python train.py --qk_norm=false --init="normal" --init_std_o=0.00601 --init_std_up=0.0255 --lr_mult_o=1.11
Each number is 128 + 24 x the weight over its row's rms, rounded and kept within 0 to 255. Layers, rows and columns count from 0. Numbers have three digits each. The size before them is the row's rms in percent of the matrix's.

# up: layer 6 MLP up, 1536x384, rms 0.0771, rows 1265-1393, columns 96-143
# down: layer 6 MLP down (transposed), 1536x384, rms 0.041, rows 1265-1392, columns 96-143
up1265 102:127168133151131113119115114161170131141129102132078122150126136112118098114116138137071111084121180108097093125137163123122177117149088122120144
down1265 094:166174125104184124163122132141110107145115174144146149099098151103126120134088099120163147130145109139161124104101168115152160133140131119118166
up1266 103:169118112096140150119127114128127123090136108129166093123148120118161147108113076129173093110112085135108068144157122170137115178124137131131134
down1266 102:117091137095087145130126143147095127137147115098108143119141172125096138126146106119136151152120129103135146142130122105095140136144120096142138
up1267 096:160134127112086152164127117162088101109139160110138151170118116130122109134110128175098123130101132131153075123111158140111118134119130151119112
down1267 096:120153109132078097164133132114122136157177135132130165109139123132116109161118138146121157118141121118126148124143178155151128112141080110147122
up1268 100:150142112137087134082146134116161157115109143113109075112122094133120141108153150126164099123148102130126121185139146107154123184125111125145163
down1268 100:149147118147146130143120144125180143130119136122104115153133080134099171108140119119131167129122127086114114192102136130155171120133099143118107
up1269 096:130140116130067130118117139110145176108156156128156168150140147123175156129104122146103155158150143103102146073076146091139120141141077107129133
down1269 095:116138147134135101092167075155107106130141154122113128117144121107109152130116118131146120142135109098149094103096131139145104127136139078137129
up1270 090:105136127134102108126100081147100197120170124152182079121181165143119135093098083106086109127139160117123130141111147146142070123121127082120107
down1270 087:160153130120135108132120166081148104126117102133126130116147072076149098165094195125100146160140105121136149094077097123175104109153135109163150
up1271 104:118187163138184132121127078148148130130125146113120119124115121136152126149123119125150131142103131070092129074145098129097080157153135136156139
down1271 095:150131133131087136098114175145137130180133146134129075120116162118125184137141108150153141102152109115133081149134111143156113136117111141094139
up1272 090:109156144132135139114187132109113069150102110134097105115154101148127123158078152097138137109161153152161114192156141146088113167140131100149078
down1272 087:108102085139132142154102104174160120118145116133119136130138130129163138113123132111098130131144115137131151147127130111095173090130148157153172
up1273 094:134100146133117107167127151114141140142114143164121071187142129140141109153112136156104126160143184133105114189097143131150103112117109142132102
down1273 102:133092149075118140093167151158100166100149155146138101150118168131100144138132155145133130104141143186111126129141132175147123122128134118098101
up1274 100:127090114147099150117129097113132081130112107133114087110123133127121130130127149117097098112151120128130097124157130178140159156117154119157137
down1274 101:099150149104104119125102111116118098130165128093148158164113119119115104119131117153129143115091136095116145091119132165120150149123086125155122
up1275 099:088145122120146154067129052121164143156168109125129071118155109140159079126105134097148147068144149136107099133079131140145109122112120130151176
down1275 097:113162128095112115111137121146175124082149144134144129116151168125156088099186111097128101144101126104148099135182135127150152140142092120096162
up1276 108:129089137091137123092168122186117109130147147119129103115080136166140096136122150102128151138127146137134077115081122099147144138102150105110122
down1276 107:151079125075135129154140104129143135144120100104131143117138104148134109151153138102112101122114080126094144124101129110098138146088122140132144
up1277 102:126151163143107085156148153141126106146148146151142137106109133119142119117156151126107089133121153124122104122138149137146103093146141126109100
down1277 110:150147108135112106150137152146126098123116158132175131125152092140150094129125148120099083116117163110118114158170119142141147090125164125124134
up1278 098:118136133121135124140176075136152148184139134139130130128098138119106133131092151174203074139128111121159153107130147118151154099111108139120144
down1278 103:110159113197103139149107091177129183139137121138144130100135161161157145130152125129157117138149135107123097132138134120157107134170104107123175
up1279 109:130133158093079087136185124102132126124139115145129107156144204120127105108124113141101132095101109192126127103141120176088148108094122116143134
down1279 108:094129148103100102148098122128084162136092185154092190089135175128111109114118141139110110113163146132127116150117107137117104118096097102194078
up1280 100:094104167194166118127068104144138118170102158112104105136151122129130112160137124127102094129146113119136142099116152139134106144127135139117098
down1280 103:136092150159147100092097149139126145138135164131153126166060167162124148147146100089123127105119107141142132124141134189137131134089168172135161
up1281 105:048085135129144152135100176129140100082163124180104130159121151108119123106131138090122176149101145116115111154096130107083134071129104163090112
down1281 100:130126145124116095107129125185140164148129131116127125091166136128123099131169129108112159134114098126132105118153116120100144093099099114160158
up1282 099:162111126133138159148129112125146127135123117085121106128152140123133085123103097160130146139177160139124161089144125139117123137128089160108153
down1282 106:127123087090129160104122086098128094133043129157111209150159093141122158141107117144102150090139149134148123142111123078134112156146114147116170
up1283 094:088078147101132123136119153125105166115146124113127127146134117101120177153145191143151111106126119151129105065107126148130138160143129146071072
down1283 096:115116104139112146083140135107137142133084082136162122120196149121132179143126090120123108151102094135126090164154149123139147133127148137135119
up1284 094:119145168178055088132137142114094149096093108153118129104154142138148140154113126105128103122176165124104108124107161152111114172090145175098132
down1284 092:097175113097139161147127097120156099112124118140118121125107111114162095101142122168136145124100097113135095152119129094141168080145169129149124
up1285 098:108142135152147084096124142100136161102137162127150187151120117111099111125105152136105157141139096102154168113126165122099132143107116116135115
down1285 102:142145128119167118116123143081103092117104088146128109133099150153142137093116105138114134136176138142154147130106092122134164113157161138121122
up1286 106:119092157145135140150085112153151155134096122153156153139133139102121130123079104136096118065128123124123153088119154112120143049147150132138131
down1286 102:125108102112111158169078137135134106146148152139124101138146124156133117120112100162091137097074130109079133122128133120136144118146180142114101
up1287 097:137099144163162088081102129116146102131059131153099124122139131134123091133118152095134110114180179124099124124114110121071153111196096128116093
down1287 102:104133158101142137163184109111134085116120095140141103127108114117115069137140104088104133138106087118097127111170144137141105109133111147128162
up1288 092:158140148134136143115114135125162112125138141143128152153101126109108177133115117118110084137135101090106144173136149146093162152072124156136144
down1288 095:113125146129130119138133115151132113178112119124110153097119115072126126138113110119076124111115095140079129109137102178115111071141104164130065
up1289 095:082158160178189086091121147141142113144174113151091118101131105113112147151121131124110120131136140144140112138160102147113141132134150137105136
down1289 099:141138168138122123178123117133125145115131127138142160130125163065170151078127128100173093168136108121084102140100093159121102117120103108099144
up1290 099:131118130124093131098150160100109111160133152163109086116140108112107107118130129189099124099129109125098138142110110096117112107140116100118120
down1290 110:126143127114071165157166124055129136142116136137150147142131094095093151053188137157152119122115113101124114097117157156126134108151141100158126
up1291 099:097118099173099068188124186126110110112069123097143144076126081155149153124127129112129158173132090112068125114109128145121171097127137130137109
down1291 095:137128160103136141142097132156130142117130127103131115131117182142093121135121165126129180110127136137143151118131108145122120114159133178160099
up1292 098:076137160155108125144165126167091080121134150146120168096089145144143078099148150132166124162087107154125131149136138093103089120103133167140136
down1292 099:161124130130133097105156132163140161105131133141137142089091098114118133140147146123137136069109147158109106106166144139133146134109171145124100
up1293 104:089162160115150140120115147150144162125126116155132134067120130131137170138122107119157137145095132123136126127135152143118106125137138082118107
down1293 099:153081139138114134119115105151107079130115133154119143080120085139122156122126109133114102122096116096112145138121131154116123087134127112135102
up1294 098:101127087169156091126169115147166106114119113102105116155137132145138087143135155142075141127136131108115127162109154153132122129082159129157122
down1294 100:139155171133176180134140125123121096078102146100167142112100110093134110133140123134176113146132169128128122140103086156143115115110114129158118
up1295 102:148141158137138117196155096155198156151112174088145163111129116090152121123171166131133113112120138145089149139114125135145139106110057125142121
down1295 097:142135129133142108130104197140129095184134135106113156102147116124106112178146123120160126179126115107105101112136088150163083134120109107131120
up1296 101:091119126110113136140164125138135083163149115177133102112159134116132123197139134130158159120146102117147105158150120117124102155133112107188120
down1296 107:136110172126128095136140121144086136143097147085089145087128144114120098105133128157111138112129130119138122103134154203145109133105135097156090
up1297 119:150124117110157120138103162114141113137108099132095105131148154139105093145155139149100080106074120150120129095132113102138101087146098125097142
down1297 117:161133093115036113129147120133083172145120098129146133136131127184114139114127159156123131114130137100140108129119102108161111130099126120133127
up1298 105:110132139170126102138116107145117129105153110134109095149118117084087134138179115161111125126060183085136130108107094130148118141210137142143110
down1298 101:128156118137084101109097113112126151175100128153130076122066166145113069130119121149119111133103122119150120138101129082129173087164123151131154
up1299 100:147139116130127128083147141105158130118139141088095154137132123151112105152120155144110171146129141112181137074152148138126154140118148136122166
down1299 096:086127096135101126121128109139091130118122142078144114104172113110116127172148165127129134120109131135112104121140112118124134119156138119120110
up1300 101:161101122124074143117202172147169136117103112076163115135121171078127107143093115140112109116157121117153102101127151091155122143092124161143157
down1300 097:127119128104163114128145121149132123157145135114150100142116088109133137127101122108097155082139145126119135092150121084096126144107129101121132
up1301 100:124130071167113120152129088116167097128124137104162143134122128095143162080080167095140132158107152098100115121160144149087161161146090137085146
down1301 097:124128146123128180115112132130091090127088141074125114130129136143128137134162090119108173142132138135155163127140085134145131095117153123143167
up1302 100:102127160088158127134099111124170110121167099138149124141133116122114153136133146143159142146144157147103123130134127120103131135169147121159069
down1302 098:127156124114114120100173108130151084136151120147110118138085151102073111113130145104117150120100120131122170127156144099098148148126127120205139
up1303 106:115097187145081166136103180137143093137087150134101112129118129134117122157119110079140122123143114153098154114090148095115139113142117114117167
down1303 107:112075114129145132163142156116111164159138124127142148118146117083145129174127140074105109094062128132072159151130123107158150129090150128139167
up1304 089:122107112105159150100156157118144112127079144120095132143085121116194108148160163157120128088132097128140148121162120124138090127123125153081147
down1304 095:112089142147129136120185156091134134108125125134201148134125146182154128152139164152138110139078121126130134138119124149120143106106110107142124
up1305 099:131116127134182103105112142120162140117149139112086131117125105151142134143079128123115131142160094128148117149129107119167138147098158162080131
down1305 095:143191147124108161140139156111114132159138109146123118144118075136133103175147163111098161149130132117131133108142152139129154119142142131104153
up1306 100:163107143130130125129136194157123119097128159132130103167162111123123100131117121163155130138118089108102132140121120176147113102148164132124132
down1306 105:142114113116210106098090156150126107148090141119170092096160108128103145110131172139109107135126171111112104120104146123150111128094133107124136
up1307 098:117138174159123111112186131152153126132152146128117131091173132147126113121141150147140094146096162102107141133174152157133151133123167135156111
down1307 098:170163082154114137106111182089133109126119142134133143138125134113117109127098112072146159116125107153154105146185139122161073127104139164137112
up1308 098:137107153131138124119126172086159112155145136143155137179110128094117093145112150149127146107148114139109118078097172139120112153141182129064118
down1308 094:151139110103149130136125165126198144108173111147117124125190127147135119133139129139084117111089169126137136102109154142152125118148165136154107
up1309 106:096140112093128138177137106130142140153144124147154108114095161080084130151118164150148139132168112154135187122114131106129165105136096146122121
down1309 115:152139135142131106125170130095110136139120154109138145120163146131146131122074126101097142084122167152134132130160116133115151132126147107116162
up1310 101:147191134090135163151135115141085100144105126094098123153161146129131136148106115094115140135117124132131134111091111101114110112124117160113134
down1310 105:143092144132130149124092112064182110170111124076127098133132173125135135079129105107129111147117160087141135104145108143121110121126153164143132
up1311 094:164128116141185099129159180154120125096151120074107095119082161169127094131125116140122115145152133150151116152127162130102145129129151150118141
down1311 088:096134117130060175122094058119115157130082113149137151140127105100114165143160100112175114107135145132083122125145129141128147096115115126143131
up1312 105:117145131153107123079136116115159114129144159093147112171134132113121177134135106106096151140127087157107133117137128108129076129118150062131079
down1312 103:104131113119123104123133124094143119108109114147141129130083101133176122064160123085157059062158128140129115129139122155131081119103119126103152
up1313 100:153111150114108167168114129107148122157081150118165140131127117125107106131133105129157164113137123129090130121079132099150161161123149123118116
down1313 098:135159113129106161154095106124128145122112169163139114177097116151148144109121105124127126123152121175114102153136105122152112130117153140115145
up1314 101:119089155105106076117130150136107115142172135121103142127126142098110088174116126125139129172129098119097122133132133109128120125133113128106086
down1314 104:145164146102147130130111134139124089143161121154159156129131099094116116145126107111115078119089106130114135132168140150144143126120152129117065
up1315 103:103111117139122138147083159135139123152139124160094141135129150174125097130087136102109126146153126135119188099138140134113127155133118154121116
down1315 110:147066127097158108137106119171111140171090171110159134135155148131091134152173140099154154177148196153125112106160123126079146091168133125141131
up1316 101:139127137107101168121094157104145105122120136127116185142117109193139142111122167128170089136138096082090151069124154117121106134145141097137128
down1316 095:119152136131121108166109112149152116162139103139090088129152128125140152163142136150090125086134177122187132132112102107135113130139140122116187
up1317 095:139165128106127113108086148131126198132090135118100154118136112093135129094094121112114109090130153125122108140109142162142111133137151094146091
down1317 096:093109128085157089169122159076108132112122159125145147128127071088125089110147146092098154090130102108105175107108162144075153192137126176167117
up1318 103:059148124100123176161070155105190124086142136127075123140111158117147124149128117104122114142142147071149165120134137112099157124086179081140132
down1318 104:160132151093112126112116080123151175130083100118155120173113125105080078174089127121136171167133108119089117127156119092111133114211158137117149
up1319 107:158086116117114155161117090101101111108108164118181111139109122091139098094161087123162117100091163108105133131129104114116103147104117142120155
down1319 103:115140160144074148082122119149102095117143143101129117069124093187143173114142119135116101160138132096150113125113177138123129125074121141130110
up1320 107:098137157072115074143106115124125104114108125138156140120131135148093123180141106132125154177079166110120104132122152125151113126138110104121169
down1320 110:136115121154065102107168167137161111103134091138127148124073120161152138104105149088122134124131170107125122122099137176115125149138117128167145
up1321 098:128131112116161158127124150114092104138050097150147120089137126128115115113129159136134113153135130105119116128187164135100108118148162132150079
down1321 097:151132125119161111135138151179136124097127148102141116110148156136121124148095111107118148166104140187134131069143141134179125119138127187121113
up1322 100:156106118143159115150154116138089120127085145147145119113096094137134121117159169123140101142130135105134090129105102150144131152113136157090116
down1322 097:118116107134161113135137181137168094126168111123169132153126098146133122108127150115135115123143098146126131120126127106103150134164161139138164
up1323 098:139119142161114173143126150090097104089134139105108113088144165122108130109152115133130124119167147132120122121109192112098132169137128147121084
down1323 095:147107118135089134123136093170137125124093135105124166137104107106104106103148093101117158128149148118122162108110129145126183110154127124145148
up1324 093:168141135068105133166098141134126070126126101105149127125125091150143106126138137145136108112164145133202125133113111133134154076153113139149128
down1324 089:165119093172092125137131140148129153139122147127109093116127209161144159132081127117129131103114082154142125111191116145144140084069133131100150
up1325 095:104117150150147129130169157098098108160154118083105095129140163133123145137143172125177133109127156113158144102138142140161107155109109157168127
down1325 098:147127138134120143130125133155151160101153091143136128143117131148151148136081151131091149161124115117144131158128090150115178125154080084096130
up1326 094:092174130152148148180166123148128137090125100102147119140104120129138116128113094138139128121099125125126147154141142113131072136121154102121099
down1326 094:114119164139128139117138106103179148144145153128124156131121141126105123115118106168135121123136139133116142132158122138155127143140120107136091
up1327 108:126100145132138112170115093128150127104118146145135136092124150093135153097154149135142104106109117108143137150102108179104109106118167131129150
down1327 101:119139112198152143097127108077105135097114155145115135118118128117137121155126118131195158158153127110108125153145142061065114120118083167156102
up1328 107:128126170126130132133128110140110125141172132178117145093100129122164139155105098148117121098143092155129109186122140120137094131121076128098094
down1328 105:139158126128147124105123086136112146137137062123106144103109135151114181155113120141142134126117123118144139130108133121107149211120134142104081
up1329 096:116151115104107133125128132137132097098112107088091120082147085145120095158123120128130153101121093117077159175149132178142134084087122143145077
down1329 093:152152108137169161179139173120087118087162133117097132138138097092148150104113106079111129084084141118190126132108144171084152072096132162117126
up1330 101:116051129135090131119132145125148141079138155170193177151167181092131094125083127154119113150102149143110127119081148090118137148107154117161164
down1330 103:167067108105127144126129138125121165123127123130118161133137153135103107115177142141151150163130137173123156137119131183138158127088147144121175
up1331 104:096129138142126133125151124134133121114138122066137160109129122158133098113157115146155076155147101100065136090101096154111121137078142126135114
down1331 099:090207108167091165142111109126123122158098108112145108164137128126141142145115142125076145134118149117114106135099124147106125113138148149113137
up1332 104:124141146131125134161124123137135122117100119174123111121114139126124129140090147145128116123147125142097099137115095111100122113081129145137138
down1332 099:132085148118089138155157112118096156097074075155086132130106131167094090178152145132140162092137130133154117132128121155142134125167131083089142
up1333 101:117111128127152098133148104133105113113137135134135070095134138096153100159083117117144128115127114145077118112144080083175102122129139104122151
down1333 098:145135147151167164091139130129098125134148123128109135122130115127152121176120092141154091132103160171131110144065125166099129135187127128126107
up1334 098:133136171082151119156136109139135110081124118140115072109149136138126163097134124138122101128162121099120131133108126202107110123114079130115153
down1334 099:133160118125178098082159163133121106106098119163103130154120068091118118111091131105114172137157147116137122130110148138086137148117135111054125
up1335 096:139110110141118177128140159126154127092090134095129085064150140128144145110159123192145177133179113106105106151093118146090123127150110118108123
down1335 095:116132090114139123073127144098134141120107124134095099142141100149132112148102154110127139162099090078087156102112121141124109118088137125128154
up1336 105:144157148140183108128158123106157060135126136137153092092129127069098130095137128129136123156175117157089142182148134134163110163119131165068094
down1336 104:124118142083185079142145101119141106130109135116131168163164137120117125123118139108134163108163134162128102129121158105147157120135112103114094
up1337 099:089138186146117136155145138155157105110143153099113143154116109125116153110133135153136100137125111147120148101123127104177102132128099129134125
down1337 101:142147112105167133147138134109142110088117098109139106114113119115152121116111179130120137110112124117114127144080069124121067133168116128187105
up1338 100:100134140140134154136083117071164125144116137120109098119155145126104146108160122136078122117171126117147136115105149100103115088164114139139094
down1338 099:082133173154122117122121151142144103094179154140127164107113102147138134124121137135135110126127133150118157109154107177203135152104145078106130
up1339 099:130114168136140133090110100105095081066102147127117128138141145170108128183176085108124139151139139150116131149139119133085106114105113126137162
down1339 100:118164167128131145122145115096188124167144142117106123077144130098135176131112140132121134101151101114133100128191118129136164099120107109110118
up1340 100:131132161146130121105143108134127141081142127079108101161119111161164104130089113167102145178176124108106114114105125092137150147136138130133117
down1340 110:138146092133175202118106095139139149120099162142108144097166093146153164169091138121145116146161140125104149134164141113125151124140089128134172
up1341 107:126128122146084122191131094127124120114177143169158127145132128102110139091130137164126102111138117144135121167128162170113166158130135123132121
down1341 097:116123097128094159124114128161113121044118094119133147136149130108078096142129099156121137112141152134155122117144092114097123105146146125128142
up1342 101:107135131172101118151119089129121127152110152133114117144112162121137116150070133140122087121115080090116136128158139180132151135115119167106109
down1342 103:137092104118146102108151115155142131128152152155098150108131116146152103167124116124123130162158124156139094112096156117113114130106123106175138
up1343 104:128124121057129136130137150132139134177084136144149148117154081104117108090148129144115140133145088138171126112150128160110125127145113168138133
down1343 107:133094140086109097105092092168124116116091150113137135130137137154132089134135097122149117117094134139155134089105145129078120132170149157122122
up1344 102:110111144168100079145094129115120105176167161138125185101156156132134111147099131141147074094105128139192143130079126130097123205083161160130108
down1344 105:134142145113095119131130142146114147151166114138126107143134126127142151114109082180121121163121124125139133132151122141130109199112119108150106
up1345 104:143062135153123138128136115123102133157070121130137128113149126096118164107144127145189155136081133167115131154139101141127086088153112112146130
down1345 102:117116105095121177099118158128154164143145125097103124149122167120131150113152145116158155125157104154162126142169160128136113147129118158197099
up1346 098:183126134128161128136123128103108112116120150135119132157115165135107128129139134098137153097141124155085153128113154141120122136146112100083110
down1346 097:113157093092132153127144095107119122140069135110154091102113135139092129062129141118100174108117121120130127120154148114128156145107104128159160
up1347 087:118146095099078117116128077142134129116134148105140112103121130108118105132096157122138128125158137109139118115138126179170121078112115134113151
down1347 091:069124102141074198153136135128161141137134114153122116151167112143119133092132129109149167127099151119171106170124158144125107169174102140119147
up1348 097:176117191139138163149133090151154112169124118108139109134123109101101120143155091142165153129155096103157131152111130135121159115081109134161117
down1348 093:161109146132118123093092137120112122163129173120108130162123087127112148105133122122152129122132123123163140124112116129170178134152136107093145
up1349 106:099130175135134126147137108069112118116146101053142166084150138106126103163144174100095091143116139109155117112128161076139169166091127133128082
down1349 107:118145108145127101148135119180128149146143101129122144096080111114111139125105143136078120123093147136128140089123131164113107099141116105147116
up1350 106:094129205158189100082136126174140112095138121137113113175142170147145142169112124157127133119115116153126163118161126137094142090140122128154109
down1350 100:140113116119165160129116088115125171172161145122139147101113124153166141150124152120078118113129101147118087079158114138158115100135174144100120
up1351 101:124111173152118133171106150124181108094116137134155166161146126118139132095094135155099113090135103131110068135084130120113128151121139147105093
down1351 096:131148130109134138114134126145130091126134158157155113159124154096110101132106118142167108122164157136104152110092106138154126137168126108122136
up1352 096:127104129101126112113128085160096166140104156136172121096117158124139139103110136162123106102169089107107109160104116102137118095139126085104130
down1352 100:094117124093118106137135137126116067120138110133134126126099162179120108129123123136130121201102115117135148147142104130111126135144140103130097
up1353 099:080117128120145081117149123122099106112127122085112093146148121129142174125112112153124161114142094125143138104104119138130114148166083103124099
down1353 094:173094152136155163100125131167141107091132174138089101137145122099118137152088103120162144119105158141107102130125117149129125138111131079138161
up1354 099:130092135152099149138098124164124115158152101153126103139126104113116077116081135099143126121121099154075110146127133138106103114157162117127092
down1354 101:125144149154158210125108159132153128135112114106129150086107125114088134067148101102074088139143104125171111111134152138142085114156100176117144
up1355 095:150096124092154150138118127110133133131146106124127102121131155153109135127091115095116153129151133105137152116114073119134129132098098145110065
down1355 096:123138128108145129120105138141097135137111133131137100118135118135124133147142104122107089155126138086142133096159121143114139141146116125117182
up1356 107:104103149115154115146147133157122109106124149130179116143125136111146135127141143141138138152101119153184105123123130133112122108136135085140145
down1356 108:133133111147137130157177093125100125142137094152157128106116087124138133138140139126096131160110140131122106135123127118130125131082158107173126
up1357 096:126137176131116114089134133137128161133121119125137092106110173101144162098114109172159131140126137132097081136175144095135068143149174165137120
down1357 095:107134135114097120144138141099117141127111102146111130144139146136125162157148145124111143133096150155155165138151108116146173114096163085145126
up1358 105:088059128136135101138098152159170169077139158141112181127112103131145118154142134130128129123150153124119131130113122158125167148117183186083149
down1358 097:143159148102173160154132125104135147118100111104127114108124102115124101126112130128141137124133173138097162137114183207070114103159151124089125
up1359 098:150114160149110125117127142144163135127133145136111112105145110111121111133142105105125103138095139183136109132127165124111107130193152106156114
down1359 095:117100095164141142123185142135104140142120141115142105135127084178132134111145120143141110114140115123139132116149113111162140141126116125150110
up1360 097:088135096126096122159080079114116139123124169130143104115123120149116080139150141131136135121161142107107127108132150167142140176089099122136154
down1360 105:154123093127101138130163127135146124124179140136140168129118126165122153122145130114121115146115105109110127127093135141153101140116121140113204
up1361 099:091107133166112156156180157136143148090113141130110116135123138084138095127161111130126099122096093113136111130129116133139120167122215174151149
down1361 102:145120147114119124135135099152123115112101160142127141158144127117141082143135144098092167148082128138107134108152101121147123130131201113107151
up1362 092:129141130127152103120136144170150118086132163120122130070096134159163152091120170121156123101118118143093178117112103137157117136138159112148102
down1362 096:101139153137102133132156152092146104146122135155116148170168171114098111122139086145110106186151128129087097106116161111135187120092111126131178
up1363 098:139117108114117131111136114104166192143138120125095143163127126078147146167105150081119113146135129136094098149077131140106151130134136097152111
down1363 108:096140140088123130120134114136089145135135127148130145135101139119107118139125109100087087135119138144144119109118159157170139134116089164154146
up1364 103:132118125151158096147112162142154110133101118115127133128083120137160114150087110159107174101132136148123115093080096161157124089172168122151098
down1364 100:153116118150105175171116131131151117108098150100113124124140129166126100127168152149146090116152118124133116131187148128116132155170116160156142
up1365 102:121171130156117183129154115145170140108128131150121103132160135143161131118103129175195106152110132138126106145142108158119094116173084121100147
down1365 098:134120146073115105103110119123152177136152122177131120121103128107144159121150130073130097112096197147106144145114109150102147101129129163081143
up1366 086:171125156128094160126156128127093087130184150141098121103136127120169139083102110104157173115124130081105161136183177132108130106148150131144141
down1366 085:110128143135124119150110133179141184077116116113212114164155120118092131142111134125143076103146115145135119077109132168080112167104135119170056
up1367 097:116134128120128140146165158134136126138152137100122109128130120166110134138125110108123125134154146150145110167139132142074088109134140126132124
down1367 095:129085118104159109158042118155139141127114143130097131106155125096107108101098127113140134122119111136118154110112129157142123125142121125097141
up1368 091:143144174169112160085113096154126166165132212096178144153092134111101124171108108102083146160152106114122094147117131106138119117119150120129161
down1368 089:102111100114140123126115119140152045116113129140088127125145126107131128139100136156146138151136103104090128074157131135117122149114111144119139
up1369 104:173121180154130083119095117090170130161128147084155145133107106135106117126111121141144146158107118098094096140116148143155150141161088104109158
down1369 109:091129107134168120120117142123137101128103178128118121160121141091126141156132103121116096114105122122149146164153137150135128179093136130111178
up1370 103:161178115128155094133143143124126102160126126145103161119126121125144136181111134126161136110206096093111092079146103148163155164136108162116087
down1370 098:148174096136143136072138130144113081150130132119107110170149162111180138142117131119135125108148138106134153108177082163125118114153119112070125
up1371 096:129130108156136110156114160127151148081127089131135164115145118110145153130145142092095118135153124143162156103151157152133091143139090120099120
down1371 098:124094147096114124133139094146129139121134163122116126159095094120136117144134144130123089117113102116085143114128092147148141112156120118095089
up1372 108:121127125127128111135120147128146153095107119142086116111132185145144119118133145144173121148136130122110123156114175137101146145118131138112113
down1372 107:089135099145105156135132107109149107129134148151156126111107120123137118115128083113147124152117111080166175123137117123132111128119120127107078
up1373 092:125185130135155152151137136121102146094109111148108139115119102140089143125123104162114101153132103118158116128129130105158099160126147138125147
down1373 090:105122135118125115101118136114117113136152152140144122158085135122110147135069146134119125089104101133116140102124112135130124081134143162143116
up1374 098:116082117139128107095133117197143124178123071104127108111146110138143116141117145133139117132144122147156103135167132140095125133150105156122153
down1374 106:169129076117142120116087121128132129148147144114093127168115139169114158145119115136118173095121152110141144100136145130117163166142123142155127
up1375 098:125098165174125104155167109101130125130100118091124099114150110128122145156124131085157104132132132150112161129119089101126131141170128161136119
down1375 098:137155106120152148116101173151095110118145086110132139140154149128123130130103131142109135133143166140149112162146073119117088096156164146143117
up1376 108:109105166128126113178152141137131115123138118151088124118152160156120093123149146083168134104133103152154106161111123112135095141071176123120128
down1376 112:119160128135095155124138117170116155102131106154128101120071142127135124093121114161158137118066135127152129100136148109125094175030102083147157
up1377 099:115152120083159106127117098083132097136128099119111130142085092081141137170117123157133102105103120134129135156108169117147127091127095130118131
down1377 100:166132134132124068121118128146145120181113146163168153156130116126140179088120161125120136132131094125110104083161121139149145121083101052128134
up1378 097:159124129128132150144155135118138109135158143138158141156161130117124165135156150095083092141168121118105117111127149111155084129159145100120141
down1378 089:150123137185146109095175133102119128189108102137111091133172088156137117149181162132159128084126125143133138097120157109108134146126118088102145
up1379 100:133122131143094189116150070107132142128128086113126139120116139102116094171121136110148123091076136146129145134132104118097118113130131112128191
down1379 098:120153093147076122100162101141123138136117127114173194107119125122166137111128074111098115120111109116154133127123131140155101140069160140139115
up1380 105:117181123127118101101164145114100115138137117112138132107189188128110156137101105164145119117123128145136143101116123148126116118146167170118126
down1380 095:157089115141115130130151144145140171134119148137159120110143145128130130115163108125125146161116138180090141143133137135128125128120133100168123
up1381 107:087125134165099145139097145115135113137115162099142121125153122135136165164134124134090107171149134143165115124081146143106127199111150133118152
down1381 108:149117132150082109086130141106163091142151126137138116144137105132141142153142084141176175083114174138140101158109115131115104104132109114126167
up1382 098:109082124153099149163173136095150153096122133129096169095095148159127170137119143166146147201187118109130107165117117123101145127111145142117151
down1382 093:138140153093156127155097105119108111123129179145129120112143119184126133132133133099135105110164101120153113107113153124141174101148110164151102
up1383 102:127133172126116122085130150133098198139114155135135141129126111081120139148151126109159100153135075154089163135118112090096163146105074171158120
down1383 093:147160115153117130169111093095131178142080162144138140133114174134116109123138128149125135078141161121114102150143112107164146138102107118181108
up1384 094:109133123164135123123126069132156131141128123126101149128147162134160122148118087106106134157127121092107112125113123125083110154118145083116148
down1384 093:093111166097146181132102112143128106107166106116118102154135156148124145076120179096136148135147135158132101129143129097131134123127115134119086
up1385 096:148142082127125152139095131121091115084171148109088123159138123153134124143128150133158162120104145153148085156083124111101138115127122128144178
down1385 095:129157147096137142145145104092117115102107118120156079108120128108142104102099074096111101159131125120141117107106108137106102124117128166145147
up1386 099:144159142115124121105127082146134104126066146142117092152113164164099153093126131167161155133084110129131146076125128145117114133135114132108132
down1386 097:124123105162096109126111138124118131134160153129139144149157130129150100136116091146133165108110139109140117157112115131134129172130139125123096
up1387 091:115182145089120126157117118143126148089101079082112118072175106134107116110110125152104112123085166131125165182109134133142118109105111122164156
down1387 088:102142160166111146121146096115125112188122134155157120115145170138116130145121107090125145096089076124102124135146160143173079125110097140125132
up1388 104:128119122103141145103123088132123132130160132120119110159113094128146156130077136100152132122136130113116139155086139076143137107121095076129132
down1388 100:098115179143141123175159104156199111105105110174158149160098096139124115205127121089131147151151125143181137162097110126114131131118061119121136
up1389 099:141143137132155101159062174139096107089131116145126123080086148097144118132149126107133112137141130158119136133154087149099129129116122123159181
down1389 102:114134123150117077132152163115132187105141162149129162136130123156126081156149114129113096112128115127110144152169126097118104137110164137104125
up1390 095:137156125131162163054068098155112116143106106123156090145154162148135137112140150149110139118135127148143117146130120132127094091150134146038147
down1390 096:111128118131161128105116140094129149098101140095085083083140116121136079088101132143140094135103118150126121109147097122114093152131134139111110
up1391 100:147120160089112181126162119120104157101131080112104159107135094134145163116112113124108136159150161129113094145114122145109086211079132137128096
down1391 095:163139134152114121127144088129128122126151116093112113149066129122093160125162132137138139155086102103096145127135141083130148110094094130119129
up1392 100:113126193127140125128116120131086179124128133145109146126123098147168208141180098122141109093104153168106106118111139149138147129119147151139105
down1392 098:121145153143146116131154137081136135141131154139143162143150135142097122101192140145130147107130158136147094137145139129154151133151117134167139
up1393 095:157173167128110149160116156081125134122155097143161097169114096096096101120127118124118127113109144099145146129131082137099111132102120154150101